{
  "head_dim": 64,
  "intermediate_size": 1664,
  "norm_place": "pre",
  "positions": "rope",
  "rope_fraction": 1.0,
  "attn_scale": 0.196,
  "bias": "qkv",
  "tie_word_embeddings": false,
  "init_std_down": 0.00401,
  "schedule": "wsd",
  "decay_fraction": 0.861,
  "decay_shape": "pow",
  "batch_tokens": 262144
}
Each number is 128 + 24 x the weight over its row's rms, rounded and kept within 0 to 255. Layers, rows and columns count from 0. Numbers have three digits each. The size before them is the row's rms in percent of the matrix's.

# down: layer 6 MLP down (transposed), 1664x832, rms 0.18, rows 1149-1191, columns 416-519
# gate: layer 6 MLP gate, 1664x832, rms 0.0894, rows 1150-1192, columns 416-519
# up: layer 6 MLP up, 1664x832, rms 0.0941, rows 1150-1191, columns 416-519
down1149 098:123154135119118117171102122133113116068132111138108178146106122141097133182130121145077065124107126126112125133123129138130170132107090147169117126133113142106082130112142103124132170120158133149167140122094155141134130153125121139127127115100118144129109106128129145121134115093145142148167114111119100140130142
gate1150 100:134118119126137106180066123132108116154097098169153118120152119139141108135129148154184114140108192146141127128131126152088075126113124160116163149118138159153117102174137111162092105141139121109142088138141134151144160127123145160097128159093159133123115130157159124135127165177055156157105112144090151123124129
up1150 100:137192117162076142103131114134141097138079130126129138155110115102155097119107133149093143104164080175137096146116136147128120117106112135141169135142137122181128134137129103112114132078137156153178089151132139132130115134128124174135133164097129138136120173121122140119131164105146106164122148108120144168126096
down1150 101:099153147115114147101073109114125106139111134103058121134083158142072077106166117119155134109116114153162105112157116131116125137101159123110120111123115117127096147072108110120115133128071122096185116112133102093109095159121110126132084160119106144151117103157117115093146148143148078130165117136128087126121132
gate1151 101:119073126098120131094156126130148145139109102099118140118104112122138129111122093126136133150119163148174125154122101115153121130142127139131162092144087128090162107092139135110144108171152117121090156091134169112129106140173116184176102135138106102106129127103091096108178108071134111125098145078144143146143094
up1151 103:133113105089088087117119156102140123131092128140140121123096097165122121125160109159117141147137137104172089126089111139095125181164173122106124091117092143144136154121136104137081118178179133191116086125082110115102103078057121128153139094155139150120166111142116134166146113142151135153103119133095124165152129
down1151 097:133108123138131103139123106077137101149124124123147128143146130127145130155111106078119106137185191083131111110135092136073102114124168183150105096144138129143152104134134104114117132127144125173127113138114129116144137127090129091171122095150082139113115163130128109132137175102078132141118150115119150131085142
gate1152 099:197119110147103114115143095143112138143107097152126119126106110134163124124132099105165143174136117132152160129125147104102166076152145126140107085123120107145177088107125109106078100130125119141125171140123160120141145128158147137182107147125098137146088124094118125144179081111135104131109118105182132134131135
up1152 100:128127121145110125109128148135129140137124138154122132151086160139135139130122157160119113097135128139134151122107131126071129071113132148092124112147134127136089128123139168140166148129113122145119168136130132073111103147132136167095094081143113055121086104152138126149126135122151130171111119147094125113170161
down1152 098:136147122086136164120145101147101136145148127108086131118099125105135126125075127119108141083126093138108152159105110103109124144112137137115103105165157152149163095131121143129161078137111144110179201157127110125157114167118128127123100091159144092144138157077085140110149159115130174083103131132136121063135121
gate1153 104:103146134099153135118136116092153131130144112159124128129124109111108103154112108033126129150143131138166166115130130114073149177136102128096132106133148182133123086162110111122131109187166150121114120113170116156161111104163129176122174145125095124138102139133076133110114150119131158135144111114166129108131140
up1153 110:108122170100174145143162136108129111111131179136084141086129095116086141167133128095126139144145113097109154120153121142091122132120131120133107140131149174137086169167132118128145140149158156112100074152185097136125098115128111100159125129099128127152115136174064119086108139126148194137151106110119143136127133
down1153 105:112108132093151100113135129134169133088181149141118106076129139104087154127113142146121162115121087152086106136123084137112104148119164122098110140145143117088117118134139145125162137145086130145093124120128098151147128111157079114194104174101164108170165166139110131124154163159133177122099141102142173173121190
gate1154 095:152132130139130139132148144103115113136150107128151174137171171180163093122123089105119131117124139160114094145151133102124095124155120081057094128106159137132080134169137155082130160095133127169139111114111081097104100122117141100153148161191113119099100138113082157143150086165166120146159141119116146129143107
up1154 095:108198107141136137114120077162176118102097101105125110124095108124142166118189149132176101149138116153125104134104107134110112116112109149149133139093102103082111123143119167093102130112136145096079123085103100104117146155087111143121136096138100152108139104129132131117135140117134136104127106151149135091123143
down1154 096:142107139147093127107103106112143171079141140144147151155125089134152163127120121125101119089111109129138104101108132110135131101125117105102093130109147160111076150129140098135146110133128148152123132184142094184109124127142135131135100118119162080166158098146146146152119144122106083061173120132121118105128117
gate1155 102:126115158171159137110134109079121133093112150136077152109120114104143120141142117147141147167120133159101107153094159107139098122130118101136147109112088161190082126118129149117140118157139142068131093135185143112147086121126140092142133147143146128146147142114087153124123147161119121126168169157120149159105098
up1155 098:145179135129141111169105100135126130084134153142133150131079155141128090122127146127130146107108119099112136110143137114129163079121121107117131144140109129107110137132138153143104136159139127141127111113128116104102174111152159197143126126108077153119176139143094119099128130117129140069060134136154132138150136
down1155 096:093122130133108107130140145089111115143147131081162145111138130136127080116150151116111125154077102111139097133144133128139135125116102097173156120133100129151170136128139150139097123091124161147102127112164097105117106129136136128118110158125102163140135140153170067134162155075118119133150106085090118074118117
gate1156 110:168095142139095117100118111124168147170161130109136105137106138141125129129096112153099128116113161127136088122152142132167150139143134146141139128133129099116124143100105141182163126098148114137146088111122103124102075086173161136155055169194168089130088105132161071105133121103133097104132144157079123139089145
up1156 109:123107125140145136124152148135122119147142142152176140130098118163153122143129138158129099092083134123125144144117119136128097124092138123161110139146153104124122124114074132104136173103100173169152127101136113169144183157105121145096133162114065135136123109085168121111150121167144160116122175120144123118123120
down1156 092:122138124096126110124160114159102138084147131160137111139111151142131098122096120137131126087162155119164129104095119175088106135115133091150142121148115098144116112154111116108134113153083100120104101119156132132134140127134157134122098130155132135125145164117150142102128072130089114097149125113162123135144149
gate1157 100:130151153102141120082135103108183126113126135120142181150126137107161168131130129083119136110143162121130151086143104150078150120149165174103126126169145123161081120120144124143114112162167129145124131118113065134130145115131126088127134125143157135165107099140078116119158146139079136134140133110103122186114133
up1157 100:105130142139153158136048145073086138167084126152135144115117089126137132136081123112153151124126183096113137123135117110104091146143119107111120123175133148085165118177134121161160133108174138112116151145108166126130115139137151162150112154115123149101144146118108124111086145102129158172136092126097154132114172
down1157 101:153139126095107154134073131141124127158121110099133117112083131134137157089114184126136143149159089141113113100119084143157136090144104138142077120124117099117116151118102139099127151143151164145128110138124148181123070137160178153103091179141146076170149191123173148113109139110177156148132130117111180100108134
gate1158 104:110124145107164112097128126127117086104163166149125152127165116134152124142151169150122166111143153094138166142114118114098147147123150094127137151076175087110112153106172183177142090142145089127177147122113165156123109143146141115136151119165160090145125164160119141170135119133155112153117139121147137105125135
up1158 108:099146109141149138093134124148128140143134112124157116168153128163143095114130144177128132177109111143124134151123121110089116132135163157102131145131075183135120140123112121127143064087101113123139121132099092116139109135115153153134126162139125122124117147113131130213176129124114136106147103098130146162135092
down1158 103:119128121157155127151181125145104112130131163125172130153118111168181133141137120124123139170123106130105128126118096121132084091174121128160129136114115081146153111139142094129112127110109122112141166101109056148134139133117129112149150119100109144139083125091143096123158117166130143132138118104114126150144134
gate1159 100:121103098143140138136085084117121117126133115175097138101099149083169115139193177122150099144129135185103122154144153123123155147071094126091099119124120084161124151121148131168166121155121104150117129158119105184162115133120113106154136167112127112096115100185128120121098178109113153125132144118111124119156172
up1159 100:133143102105138107115118133129122063150100150099130128144125097111159109122176125109153108084124128126133107148132094092124096148094124114101112129093139195145111128115119093153141122107131125091114154148161110163155071150139164109099117133101127145152118116136147117114118097123129136108160101178133122101080094
down1159 099:101087118150133162132123157133133133152132137155133127115140135084151110185129109116133156143181127150165161144131130106092087102141136099110113120126119153151111122169148093174157141158147124164127146119108128089103137140153145114143186157122107075143087082128124107136125155117128114143110188112145104131142135
gate1160 099:105167135124125099161134101129115082144113164105154141103127127126165072120112152082116107148164159176079144144149169146103115148141114121088149112138154146129092157161155169134150121122124116137153086093180132108104151123167138108140152103084173123131125110155123114121147089118136140138167162090116132079166119
up1160 098:140119168155130108117140150104147152139106118141121131118138122151154110194099148126139121107142152176114080128115164138093132138087156142101159134096118111127138139076129134111078135110106167147114097159112089167160095096092133131133162128152141132137129117124144117124156118136188099156069180088090130158145093
down1160 098:129099157091140150110086134158179135112107145179141129092109143162103111147100146128153102071146121140159153143149152114104111166129081068112117110182161129117098128117110137065100119096120154198196091124156132102171106138145178142106166082096147138140147175136113073164160147139112138165103161126096121112097089
gate1161 100:115131122102106135139166136119131112117108148152132103085122110152096115125087145107146131126101152154139085132098152121103098109141114066134138125148126151113126130099112145098142090138111110142135101137145146120124131096102125127118110158149157149130131147117161152100118168123123142154180117101148085126125125
up1161 098:134120141140150149092128140126160130159165107146119118136131116128146128149119102155147143127118178095182133158139105150138146147107137158120093104125117156136138165141126134112111124120123102120105150078144162121107087121127197139097137129071160122153129109162141145096175147133127163103113100127100141128108147
down1161 098:171128170121123143164137140148096122139107146105125151101114101089093155131133129118159101104128139144099175143073118154140094149107126122123122117061099141125157098172130097109116124091115172158144125140132093080151119138113145128106131154076115143081145138135157112092085136123175124134085106127134160114123141
gate1162 101:101100146135145129149120111103135128138122123174106120121126138145171118123159111150129139156138073116129124135119141136153108129132131123103128122148120116127130127139118132114135136154143095074094118090127120101102148125131122188147137125103101087109129186165113147118085140113119127153127132126153137124071118
up1162 102:123098121190139136108106129137128136122127143130110099110157095140134102141105109147153113146110110140163138132116122162156086119132127130141135186129130120144164105075164126139108137105126109114087122094122116113116117136144119174166115102130088098104123140127147096124147158141121104109149105135127102150118117
down1162 103:149134098141145147100085130098144164113066056121117117125157115149107070114132082134139142163123087133124161154072100122133134122122143114130126162107180131105133107137143137093143127164146139105106099132118104136087123114132087151198114126117100124160093110107105156122128154147117101127141140163126142133127162
gate1163 099:128166121119160120142164071096173119090134156095137127077130156138159135113134092109146125086120164113131107071116127131149135107106156158141138092128108102124165118137096192141116123114133091148131115124100130086127161128135150163104144118085138120144126155134135160104156111131118109121146132166177147115118144
up1163 098:119114144129101121150121179107157119109156098135114105096096165173098115165172118163119144166151123116118088093157136117069120131146121137119122153091153175096175101138136117141147108120149158129137138128084141109132108130119128151126093107165119080168123074128112126181118178128078110148162110107110110116124116
down1163 098:073135120164153104104151133110144127150117098130143152120099160126169090089136142117112132094115090110105109104137172089086182126099112139116109106093149127159140125135126105096123097149119114120151091120121118167115155122104119147133079144130160107113147142155127134156131129123121159131115149090119128126128146
gate1164 104:127130139099086074104113108139125106126143176107118100114144153118164123144136129130084112132126138144178097136145145196139118130151104130117105150153177139114119108162179118125134112145112109114130136132120160130138173141168121136130122137112146152100082124131125125105127148131158163138120125108172114135173103
up1164 103:112149104129065104122107099119152086089123147102106123131146092083141120177133110132124133161125112139149100111142144131174147151178184103097110132155134096111142084128130108133117093112169121155098109171156146106148148123100109117096108123099137124112083116132116142149134115158171158149128110132107124135120125
down1164 102:160124100126120086100112096137126139135124117106109146092141099105117118146146110151149166142141156137152123108132128117112145174121115058112138150162156101094126142152112099125144135137134142160137099169145082146099151155139113132125122143113108123135109124125080134130136072131116111137133097207134147162167104
gate1165 097:169168187110130134105079149081164072088121144144136132169130106122138148104152177128162125131133145128117122126163114121131144173165137101119158113121145107107172160120140137129174102181118097100110155103093086105129109095123144124178136132144113119137100117143122149096101124164116148117140134139129140130126184
up1165 098:112172145133119127126149106120203108129125094181123180098146133166130099117138126110095145139068105145109156121134116140116170119132124129116097059123115145165140148154158137156100103106113158155133147143155134131126177146110105126133132153133108145132152105117119148150131148114129139127121128160107086185102121
down1165 098:131165129163138117116103056155169140103139101184090121162147087131164126151134152130093133130117139139083147118159138115124184135178142089121132146134143104125145159134162136115098097135128124133175147101165118156125160144113163157191156174096104136127134106130113113137091117129148136115089146146106107169154071
gate1166 100:109124158147150085105104165127128138135119116136163098064137069106154090154138066119089155136115098132120166106125158141132145123110091085101099073170148117085107089178131112146156059113155141138179116148123125130138139116152131154142105118135095156132109123112158118151136142127129159143127123141159117088133132
up1166 099:133144118156142105104125117158091120109146141149126108102149099130136143115157142098125146093161108131134108074135134109104118185164118136040084120123148093121134136139089085106135122164141097144151112168118148115114149115133145144124123084085119157129105127141123108093155109148100132122106126162137144123136131
down1166 100:126110132129095107109123109191135130146124127107094132130122080127157130117170118138135130155136128139169136164163169123124138141152128061169096098157116140142152157131087136115095098138141125128120101171149183108121123146151155127117082093136104119146146114070088107138139125136133117110128130157148126146147160
gate1167 101:150103111133178109156142163113111129164121164119086116105095129154154156170114118124159121141079119118094147141147132127127138143131144106126080137153122170124138095141133139115098078091120085116145093118113137111102151114134120110158140103141139113088119140103112154124125119152131137154104152154113148131179115
up1167 100:149116152144146127138127103117095141133132144121142095172120135145116129126120105141154097104172118078145164122126154137138101114154133127107110113136142160132137126146100162097163140142167123118093159087183105122124133095132090140121143133140102127127114158115139132122091126094163152136098112139154143089115103
down1167 103:147115117125144065091173159096153125107133098115135127152121114142128087095083135155158150136131138124140118142091141119138148152118126159121084136184097172135113118107149130135165099165135108145153105163143142144115074111128080128117158133124095139146109160121065143111138121074125127156149136154123126087093126
gate1168 102:132143137115152153122143113121149141173126135122122127148160095130102079132157124153164144135094117146113134136148102095087113197134147132151133123146091191154170122159149148119125141098169174113146129146138167117180112112080147124123101124174140124146130110124165151118111129163127129155136180108090165199127162
up1168 101:144136128098128138136162110133145124144118163151146140158100103169154187109105151131098147129137147168077182130131114094112127132161133122137105164160158117124121124129125114154122115130147107138114125138126119124099134151096137108126146143123208141151101160182115111126107125118113125157131126138090145143128104
down1168 100:103137100119148139153129146119119116125123137123114142127119110136172143177110096108104100131106111125097122131133135119113129125123142103127158133135143150126129144119129122090075166133141188122098107134160143128140141140139110142111123155084164152166170126129109115144131128151142139154124111135142100164117134
gate1169 098:136125125117130155124115119149135143105178129111178102112139121148137118129127097131119119135061098146137112147106147165145162138115128152162139156142152139116118135101139149142114148111124167111142105140162119116169134099132129108096146123186150112120171175130132124114165130099161140101152113135107096118109113
up1169 099:128122099142155110119091099136135138114171109086123175102108110103159110120135173145135147165134117115163142127134149123129141124111148113125134173110140073142090118136106130095115119109125106125152128133160105167117136071096113139146118119122122096119095153129126125126163139178118188090127114138079144133131119
down1169 097:089127128124146142114079077139136117102143134116144103103131090132137100159142122115101157119073142126109146134120143131133136095088145130156104145131130121163129170114132114113137132109125119176130082144132133136134114143155139113113114073162114101179147114143129122124132129133102135123126108163132088103127156
gate1170 100:131129133168133162095124158114147062069141134131114170114131116120113097137121101138129136130123122158151125098078124155158081087084156156144143142141109175166112079148123143133152162137154128150128159157154103130093137148160123084106118154192136132191125127137119134125123096104178113111104120153144103138112077
up1170 096:172138195139160124125126177138130115150129091146136151117155087123085155114113137155122121140125178044139153107142155151178158096110095109165132117117106123131141120073139095170129106129138126124114111115122186129132146111156138144133093155120137133126138120130093127104089094104108135127106165116157151132096170
down1170 098:179114148129122160112157135140114111114118130108161134143124111124145102190117133152132102061117147099119133116131094168127118106124146174105143104144149201142135105078133102129157135131109104107125090141078125141117115115109131151131140177137131127134164101104135107143113142145130086109166139134144133110111125
gate1171 097:124133163090129142119149126132056133139172129083100140105181161167164163100122139138116109155092141122086123189144140122139119139116090111099131145130163083076129149123148117110122105127119120154137109173142147150106141085147145145111148134145113137130150166154107125098123083131147126108097109111156134146122167
up1171 099:111143158132121144089132149121136153091175138130159157104110146117139137145086063106100129113108161114143112167133098133113140151111125129171127077163118110110128117154132105056170102132125105142182088167151085135114140129120109142148149127155108162133135137128165090128138148087154137099120137177102056166139127
down1171 098:135153184129135127075103099135149157137109103165122105162136133130130128155133152120126100140142159116154149122107125060134129130128137102171128146099136133103140168102145137126140079169133119123157154121184127113146136128131146127124136107141106145127186113112106121109159136141138098146135136129123106174104157
gate1172 098:174107104147111125123164154155143126134131124159139139142152105147154122102135167122131130139121156132177137124132155118107129123117105134142161090116131121147147159154118154144154100116085088111118121164130139132100128143110135105147066167086116091122095153105131128127145114112128113156121149108128105115146116
up1172 098:130142109130124164131135132134120176109148153106125147128143115146152136134106149129138137110115128141165126118113114088124128133127107150122121123149168101102070137128132076084145118145152139113103077150111140138157119156151113136152152157114128109115121126105129178146119090130080135124144145145089150125120133
down1172 095:092154124078092109127112122121177126141112127126129148134102151102139116079132138097153139146134138116101169143149148129117162147141139193185142107108141118129103152113136121131094195099085144106096088103112108119156100154119179135123111134118164148136140098138144171145133111125150148121092100143116125170136101
gate1173 098:113106081143163135129112135115121112137107149137108141123106153169117118106149143084118128137169141130128135159143146115121109129105132128138160104135140150139110143153074136147167136155095118149143119081145110166128113123118112150099117098120143102136126158134115164145142116121177144120125180115153137122137118
up1173 101:144162174152120109147151152065131133153073087134121143109136093143123106158069129177170133145087146105132162066133138145100139117148121124099134108118128103141193135133149142112111147155124085117100153117121120119098105121182103098158112150098120134168133104113086113121126125148136140123095134156135151158083092
down1173 099:134133110137116140124158141170123188109114109108142086088130138122139154181121148139130175138131097098159145142114120106143157157124145137091129124105153137169153125140115123115152117126133126119115151146136164142150110105119117146128139086098138147155181147155142133125139103141112141082156115122070123156157127
gate1174 095:150144135117143137123115115154129117095094125136163124166139123090138137119093119124141103090133163134096115118116119131107152140118126131112145138125137099154126143135099148140086146096142124103116126124083169134107126148101152178133152145100112158144082146156138155092137136121088107132147107087115118126139104
up1174 098:142155100142129131123102119105109100102129135151161153156121142120127152154102119143088147146128158121114185121145060149082153140169154101122149130123102124159112144116118109140126129119118107148134155114117158137122171127126095149085104146126178122123059150136145158104140143139104133137128123147091117121158145
down1174 099:135136165129153194112128112174109127113124127104175133142120136117126165135138136146125062109113107154122123133126151127178126123109177137116142133114150127123125116105105165143144139126126116111121107157126134098132164142152122209116169173164141142112122095133124169143166133131141082146148105103138132122137132
gate1175 099:150089145106151091117150086130111137170113122145153175124130106129093124128140118120119165123125168139116139156063116112105127138074128098114140101147110106137152097135129141100104134124123146168115132113155170096087126047155110109167107051139163160124142121141109138100111097096103103116165118127118147159136094
up1175 099:083123116118160129109106098132116059106136120131081095162147101122171143151142115079108106110138050110173103118160149110137110107132146150075153141124113097136111118098175126109119168094185119140100129156121132133161119159132133091108111118139130105135087129132134137112119152113108158157137110154129130124114102
down1175 099:137102114107141110158129155152125110103128153100109181117128206130142164124132115105137136106146118128102111135111109114146094122115128198150178162110159121155138153132176136152095164165123124133166136104142139089131127132147146112063131135135156133115084141122150123075118179128119160131156185151091146136154115
gate1176 102:155117129131120119153131138156132083143140120120155127161109138100113110122122124120148135106141129125113117104119134097103131149108124115117160129132146118123078151131096148124095149149119137097133124120175137143083114128106143181092144118120113140140158139104135118097071159102134134129104123134159141062105136
up1176 102:125112123151137149142101057151072130107130124140066105125151130124120135121117149136130122181130131118112127147115117155143074113139168097155144145130144130173125146092131107102151137113132116124106121117134138076148136134147141139121139119161137101165128125099138120144181138128112083095161109122077122153149157
down1176 102:134133087128185156150172134111105162122162108166076164091148096101063115131127118127119122148172151111125089149117162114111130136104125128122104111142095136121111087137114146146149131113118142163162129104159120113110142154132120162160070154171146100110135112112117131078099144174103140104148128137129149114147135
gate1177 097:090099146105127117147091152112153143108093118147129165154157115133183138151125130153130153187112121134126058103138128107145117101113118087132212098142145117116119075158090110099112141131139140102140142102112117124143096157128136162126092126133143091142134116156081089131107114133144138135100104084116130168113137
up1177 099:170107115103145178131164135175122114144133108123105138113135126153120149077134168145131090130134167128148134125127156171105115117128108104104127130124120183156124125132132153161160126098149118123057115132131146129115131140083103137162144127107129136114110084120149119109160144162101114112125152164129129139162099
down1177 100:130141092126167160131114122179125114129130116128124141137153095148107139121143125107121072137083145112188114126136112135112112120122088114178116110150086070165144132126145099108140112079106096133109091153128150127117123155130140150163114146114149120106095144163135112141119135094126131188125136096074139140164145
gate1178 095:121143086115130128131120149104070137123136090128146112162115168122171102121157138141150087147126129173099121118149149153150143115140083114101092132109126108154106138154131097140155135150120133155157142149137155093094160097108158128145114116102133100118105099096086123099179114143138095101136122120145115150089104
up1178 094:157155108098105135132132117135146133158120161116162099119092086095145134167138156073106164152105131120124147142114100159064137110093117084156138125125136118123135159130147132112143122142103107100119107154112142096151163132109133118095109142116127100099094107158112140095130103159112133096092125111138116119124163
down1178 096:105117131084057168132147140107157125142136168109181161139146070119153131119165100138141138133143157123114140159137147097096136098118176106146135135120119126125166144114131148117157149163120129132132100106130095099161145164137103100127116142155144081124157102162144133103130137121074144157091146149191126150131116
gate1179 096:129132121099168127096119130163126132124128143095188109135146108147114153143141083128107183092135074113133111109150139145097148152084104128160147128101117108096128146169092123135093108059124172112174088122125132150131108102114108130125152130134151118110142128093158149156108136107153120106095118153129112162107114
up1179 101:115112122120115186141130096083163128155146170135127116127147134144138116120160130142171163159104141123144118139139169156095093151171132122127156122114152173105115127078131119112131154120126172173140112161116091146144130145121145088122069141158100132160108139127103168137121098084137132156169177091118121097131110
down1179 098:184134129105109139168171124073144133084141099141140145092128120152142146102080160102125148088091154164145157124117146136165106146143106125150131144137173122133178117140118163169130126136114093109125156119099138116151151182179127148126094139120126145155125150122102137117160123130110131101124099160130156148100139
gate1180 098:114157121109105154099127096073127130138134162089115165159090145118143141120111171146212124125149102130100128130119097070122121124137131126115131105115147137155172130152128114073095150102107123109142124121135145119129168146137123138159092185131201058145143126111091122125155093117165119125127134132123149141123141
up1180 102:092124086140111140084158147149112148138138134142130113136114109086085084171130157103119107113141138102143083166157115124130095159134157117100122125136124152147176103103157139121138096143145148121148111106176119111111142110152134122125148128120112132124100155124131125133125102112133131104127141105157128161096100
down1180 101:179131109171122113117153154150068116135132108132173124117163092127139114142148118127130118124127142120127110115160097121132137134130167116111118091104130156149158135124083106113122124109137109135127165143120139114143131142150148138117167090163139114118093126127122144080131113134136134151139187130131124160114138
gate1181 099:157131119130081099134109091141103135128143107137117116108164140123133148132147122132074177138125109145127135145138154084117151133073118135155077157151136194081125131131145157133106130140161105163099142119092137136117108142174150126153164153136098106144149121187167104137149150112148158104150122090107164104133116
up1181 101:110089091088081181154100102149170137107142134121143121102146136107123129106136137123140138140152126130142122107108147121149136160142113158147128126099139107180135160120143152163146135105127077128142134124166117153144124144129122163152165141104102159125090097176140108141140123102128100142127109115089116172114098
down1181 098:133157169073102151121161164163124114114130101176137111108175131086143196069166138171171138127137127171177080151131132111149119154128126145105145125158156158102125143102119154162116142129150140128132154123139125152064180141135107125169122160159143126118125153126136120138117143098127135089190142156098122152120129
gate1182 095:092129142150139134120099149122092110096142121139124168126157118167129113125112111166152162131130146158113129102126116116136156108160163157109143125121166121157129171102073160154138112114133080124159145199135104093148123085154104120150072147155151110138119071139128150114139122087095160134151085110140127108103061
up1182 099:126148122132138094138158093145112088121128161100147131166094151117150150117072091100112146160164115135135094127134106126161084190121122112079137094088107113154130118153127140130168115077115168146133169129097096125087148144120122143171161144115109136106113159111153139138130196098110094140121128146162119094065112
down1182 096:167107092130117132141128075134105162128114143106123110107085088146120133108133109116092154135153119153112079128129125077154131097122111105123122112103120122151123121118118147129133107101161180146096138124098139151104131132100118173082100136153131176127129112133140134120135116148139124126131185158155131137134139
gate1183 100:110120110108131150113143132148130112153117103119123108102128131095132148107073099149099130164130144159122097120175075104159122140146084121148106150122135165077146129150115157143100144108102137116069103114076133140120134112148086137147117105141131116088152112100154128152125129136170144119128149098126162134112104
up1183 103:083142139148148120148153116126115128155154110127134100154170120135143081140134131163121140118103133100111093172107144111105124117173103136106177124104117171143075126128140112144115113100117144110082121123048127122141157125149087134115098125118114137148126132102123097120162151142112137135153144139114100099163126
down1183 101:120115131142139131082112111098070112094164135133114168141140096140155097110098142180144147129115178097094145136145122141136185148147093116151113119147111100127123111119089126142141112116136127111104140131083103144128220146115108174112090127088141110169134163149114119101100150118119149173138116124148151145117165
gate1184 111:137106125134109113131142093154087127123138150128175147123155101124101140090103142136128140165117139116086148120073135131125139157137141114144122132090181114164088110128181141136122137132147171120140144140108136136121164109088118147143129112110142125177114128123115138146116153140106140127151135102145136141133128
up1184 116:098131093099163144123159169087138151126116126101079135108142146115159121144175117122146115108153106147157121122159103151140146077092088176135130110097091126108133146142129114129115132144126148182124143088131193093122093143178103125138124120147131172107135156132106137112124116118125118133079131165094144153146144
down1184 108:098157143154135118121097088122125105133143142119133128095096123145119168116190118144132117128143100133123127159158126116163084134129132098115127126149073088123129156145098119093138119134105130127128148141127140123145110124172154174118109143144121157177115138143105092103109142136123132098105127110158154137173130
gate1185 103:096131152106099119096143128121121134096087183166104151110153146166144095160108120130137119140134128118100126196148119137124126121091172133132115163128148105134120085079129129142132058145124121111165162095102120142117105138156085135175134130178122116141084136134103112115154111143134111159119103063172120122114128
up1185 103:127117169142123116108086131141124177130116154122129126085133121110127112135148124138111059122171165164140145149134111153161116146106132094090177120083125101159106126148123083122143202084137102139154129146121143110108093143143094085118117146094142085182104150078128116136158103132125127136182111163138155174117112
down1185 105:101118144108143094135117122115130132137193169138133137114091191125123135127152132094142131105099118137138139137138106156142130141136120171113117123119142140102113121135135138115142105140142113097136121141128148119147134135157099093136077132138147102136117160164116163110095101092150143122091086186102128127120143
gate1186 101:108127115139122098108142185163130109126115123106174132097190141161099140135119112121132137103202087144121134125108138104081161134124115115127111149118089151141108147124124161140107141114190130128120131124163118149117100110131123135124107129143112137162107113131149093092142135147159137122124193145147110152133163
up1186 097:161110147100107139141089147138158157110158146156109123109124120118098134165094165118072136161116135185095092155153161107112096117125161142093125112129124098141119133148083095150152150110092124113134140141087105141130170084104139133102116127123176138131121125119149152189142118119131097126154088171101109160158106
down1186 101:117101123105109124117084132135139176151131163125126142119138098117176124156092135107128125126143149153126113156146146120086096144073171121118134099103158164158134169122109108172142138124106094122101138111094124083136155063087138116123168124132181099168147104111155150134133119096124126136084106133148127122171118
gate1187 103:154119118134154147127121102146118127120144144158079128127129113113110134164084163147130112126137132130114117081079104128130158126129114143145107108132105091125153140111129127128148139149134107130091115133081093123094112149115115138109122119156101084124106154116113107137150166127129178134073094138128134124113134
up1187 103:134132118118059116120101118137085127070111142106138119080120130131123195148129100153138086115170166091127138137147099137132139128171126173142168134053137159088091079148124109098119126104119137115136124172112110138085119125084135123123115116151140178121163131126143111143172121117116138139131126104102089183132147
down1187 105:090109151141160071138122106136150165141114140118141115124108171164128142099115131141081106118107142160094173157125100143151135131160141117136166151097115137117128147176178081138165138035165133132171103121117130125098130155158118140134122120125110128143146155148179082132131136141142116131097145106124121151098148
gate1188 097:133130123112155147125130146095117140109118101183141105154148133132129151101119159112122134105130154157126112103142120145137098097150125135072142129129153114151119145111113106131082126159089134151127134139155138109134126122135158107109139142162093100173154138101129164085168111124109184127165139124143172155121117
up1188 100:142161137129160122110124134145115121168143151142102149104129151187111154059130134153139105111114148144150136151139153140141114144135150135106169162139115153150077100140119152114113127169134146103104097127131153153126142103117130159136121113123149114141147096119141107141147113078104175126124089136134154142130153
down1188 098:155117101113141102113147141111125084124111153174093096159172150155114104106160153125151141124157106113112174167146132123120131090115120121110152123086095113133143168161161155158094122153119121118103123132108134158104140101109145102124141151124097158133114137083139146124152069116087132087171109136111156145123148
gate1189 099:126128144138137116111142104139154115150088135160130133121148114145160123112170140149132089120172091148082090126122112141116117102101160113098161095071126118111146125145103129078123140114106118094163094128156160092093135127111044159118127134161076125155110127114104108126143142152153170171138133151112164118153141
up1189 101:187102086149142102075159152093100066162137083155164156180104106103111156133095141094103105141121094110144147113119137162164183136168134112131145130147132139081145171143119151139087110113150171165125092121117122095093121138081144109106153096122186064140132115123099134128171103150126083148135107141125098095104149
down1189 102:150106132133117121138151161090132119133121099156142107177108121118102115142128105137139113100114135125156142114096142153129173123175108121139155174173132098135142150124128135139110112092147120156152113113108121157111141148107099120112142092113134124152136133135172127137157124160115131124127127140144147156146133
gate1190 100:098143123147138121091130122102129118153099146143151085123124079168109142090118176083140146082153148101083145142162147108149082123134128120117144102093094134148086138154138096108122143155102123123125073123122133135144146140092075112140112135099140106156103107167137089146171121092146146081091145096110116171154104
up1190 096:164139143129160141126139144119155113139126136160122113125142149111133111155152074125096147100140137149154130105163105116120145157130133138134114098130145132120137134143125146139157093167121134164104115104134138125159138132112165176128128161114138123108141095118117145102134106130124158076110140141153164100128112
down1190 098:165111134131122055143170151108134140164133150165125141129181177117087127155115110141093095133138161107103125117153141163179148127130094101124135128144152097128141144111139154126147091148122176126144113124153170126100085148097153138133074191164185119103147153152126158103107120133132147111138115139133119091124162
gate1191 096:136110114082090108090132127100101114148122126132178137161164146104125168145134163157136200108147146128145150121106095064120128113127112098120131132146146132116110144153105179116096139133166076119129117082141147156127136107143100154132091155117108106135097071155107113138132140093142156146109143142106153148118125
up1191 098:113118127132129140115098151102125135144131143139136107145142139110097135114101130136111128104124131088151160083184117120133070123092199102135153123123129150131197107190120141114128121106121120077104117163172173153110163147102103151121112090132121128104148107096139146114126137110153064153120160099103092145141177
down1191 100:134155142112142096126099131145147113128156125121132157118163129138107120136173139116108105114118082128123077140130158101131104089119120129137121122136120145116115126079120130145112105135142138117121148147163125123153148137124127133117106125150150141123133153111145148148136165074107105118124130125175106122138121
gate1192 098:149123114136128110161109134130120136140163156070115162135123104120141111111117123124108131099117104149155109071099156149133143094155205074097122086124118095112151123111114144122145095081144151149139148132138122149159107121126073169127123131150128137136097122132152104082118128085137134121121151125104130141117126